Part of a small language model's weights: width 256, 2961 steps.
Each number is 200 + 30 x the weight over the matrix's rms, rounded and kept within 0 to 999. Layers, rows and columns count from 0.

# layer 10 MLP up, 704x256, rms 0.13, rows 12-19, columns 192-255
186,211,195,193,180,246,176,200,185,202,217,260,231,175,215,226,208,150,172,204,180,199,203,197,130,241,206,204,219,169,225,250,193,214,194,208,188,195,190,247,248,212,175,207,293,210,220,156,213,162,207,175,187,196,190,194,228,200,184,276,186,201,205,166
172,242,221,200,188,188,208,235,166,161,206,180,191,241,239,218,215,130,154,182,254,195,214,197,163,186,240,213,168,229,247,159,217,167,218,249,173,186,169,180,228,248,220,142,191,181,206,179,207,232,185,178,198,238,224,123,225,177,212,198,235,183,166,161
214,182,194,175,207,204,225,246,207,160,201,205,113,216,129,204,120,231,150,231,210,139,205,187,198,193,192,178,196,202,158,158,192,257,192,271,217,170,170,209,174,218,187,180,203,237,184,211,161,176,149,203,255,201,176,211,195,181,206,233,201,153,253,238
170,175,175,188,181,159,175,239,171,179,170,155,193,234,249,203,172,189,190,258,178,198,222,202,192,247,204,221,166,195,198,182,231,177,216,179,223,206,213,228,214,189,164,188,193,186,159,182,177,206,191,198,258,161,219,196,192,178,213,208,189,211,207,189
191,214,164,191,190,231,198,236,203,149,243,170,203,162,212,208,251,197,234,201,171,213,167,199,231,192,232,205,212,267,208,152,195,296,182,172,209,198,209,197,190,204,254,238,196,132,153,182,223,221,217,170,189,248,160,276,149,111,178,170,215,199,185,247
185,216,222,188,226,159,175,226,183,170,205,167,202,205,256,261,177,248,210,200,227,187,210,244,165,153,213,190,189,233,236,205,156,277,194,160,200,188,208,204,232,186,232,203,132,228,191,213,180,224,245,194,208,207,187,224,210,243,210,201,185,182,198,152
187,227,192,222,148,185,117,217,221,236,278,210,181,204,218,181,195,195,161,270,211,207,167,199,155,223,200,175,184,245,190,172,182,225,244,214,213,260,211,186,168,250,224,167,214,201,209,173,172,171,178,217,178,140,216,205,206,195,248,187,192,244,210,183
195,218,225,211,230,199,198,197,215,205,244,193,190,245,254,219,208,209,198,190,194,198,137,219,241,166,224,199,130,227,171,254,221,199,212,177,141,205,214,148,235,226,230,168,202,186,175,240,207,221,197,141,153,172,215,246,211,119,158,183,208,240,155,134
# layer 10 MLP down (transposed), 704x256, rms 0.123, rows 12-18, columns 192-255
164,217,198,225,217,218,197,184,208,208,200,188,195,161,185,270,230,193,197,195,199,189,172,192,217,229,242,140,215,155,276,202,182,198,205,240,211,206,209,209,161,205,192,145,186,199,191,221,205,117,274,189,200,182,229,196,164,185,109,220,204,159,205,193
239,221,175,195,158,206,137,223,205,168,232,238,237,232,192,203,205,197,191,204,176,164,264,167,193,226,153,163,212,179,153,183,218,195,159,217,183,192,232,187,191,150,191,183,224,236,224,172,205,227,247,176,208,145,204,187,178,190,177,252,234,241,201,274
219,152,230,209,169,229,250,200,233,213,189,155,210,174,201,200,187,240,208,218,195,175,170,248,230,186,174,237,146,181,156,182,195,201,189,213,163,212,218,188,174,185,191,234,204,232,206,160,246,180,197,202,210,234,191,171,220,218,233,167,232,193,159,211
219,172,136,207,131,229,256,218,229,219,176,217,197,193,233,194,189,222,161,151,194,199,161,165,191,173,195,203,239,254,228,228,201,253,176,224,254,159,237,195,167,260,206,186,177,219,189,214,225,248,242,198,193,212,160,203,199,181,224,183,170,161,177,217
191,212,199,220,225,233,180,256,189,186,222,218,169,185,208,197,176,187,176,200,179,169,159,202,248,236,204,221,176,193,177,166,211,180,248,225,171,288,172,204,190,238,236,166,174,212,208,182,207,267,183,121,112,199,184,188,182,184,244,160,182,218,215,219
172,221,176,209,184,197,181,176,198,180,198,143,207,237,224,195,170,229,223,159,203,214,206,143,224,236,223,202,236,182,196,194,210,246,232,178,230,122,232,198,227,209,214,213,169,202,183,152,213,164,175,177,154,156,197,195,153,217,187,213,183,176,211,226
183,220,186,176,183,219,225,204,139,224,177,168,208,158,215,219,178,227,241,247,198,230,170,198,224,225,210,117,198,205,199,169,187,196,210,229,245,173,164,228,174,213,222,211,212,246,204,167,211,187,221,218,166,211,210,231,208,150,195,207,177,161,138,243
# layer 10 MLP gate, 704x256, rms 0.123, rows 13-19, columns 192-255
221,182,228,213,211,252,198,180,213,141,189,203,216,177,169,215,187,180,214,214,221,180,183,182,196,226,144,192,140,202,183,204,163,189,183,192,181,241,244,246,156,196,210,213,200,195,169,208,211,214,188,191,232,144,202,197,181,186,247,176,195,177,210,255
181,265,167,170,228,257,184,161,174,195,193,261,204,193,198,174,192,239,201,237,167,234,145,181,211,223,202,179,259,176,143,226,188,160,199,149,215,211,183,229,182,196,189,224,202,213,168,193,242,202,194,180,235,220,196,200,237,182,151,138,178,181,200,192
186,155,142,182,181,144,202,252,187,191,241,212,209,179,221,208,171,219,232,172,249,243,196,190,190,150,170,214,201,219,165,210,206,176,232,249,201,174,211,234,164,224,168,237,248,129,207,210,166,148,203,202,203,163,238,216,233,158,249,187,208,226,205,271
225,229,201,222,182,178,224,189,195,225,210,228,190,210,173,171,163,192,192,150,220,173,223,149,212,188,200,192,214,190,213,180,164,136,184,199,168,166,129,210,166,192,220,234,246,196,211,217,239,131,191,194,275,178,218,185,224,193,209,206,213,213,184,169
221,217,189,247,179,177,217,167,206,163,173,243,218,204,199,203,196,180,240,189,245,204,221,217,244,195,254,194,139,203,171,205,258,193,173,194,155,182,263,186,205,166,221,197,133,182,204,229,211,178,170,193,171,161,251,195,183,228,234,224,195,171,222,174
208,222,197,183,173,205,212,218,230,229,204,237,205,193,202,165,205,212,195,172,242,227,207,272,217,228,200,224,239,206,227,202,156,160,204,205,163,168,212,175,223,190,189,175,212,152,233,164,229,196,239,192,209,201,216,237,197,215,204,239,211,169,200,245
205,179,238,260,291,202,232,162,250,243,233,210,222,187,212,211,195,212,169,245,263,206,278,174,179,176,186,177,155,257,181,180,225,235,221,210,233,193,228,204,194,186,212,241,214,222,171,223,241,158,251,231,218,186,194,171,140,220,179,238,177,235,181,180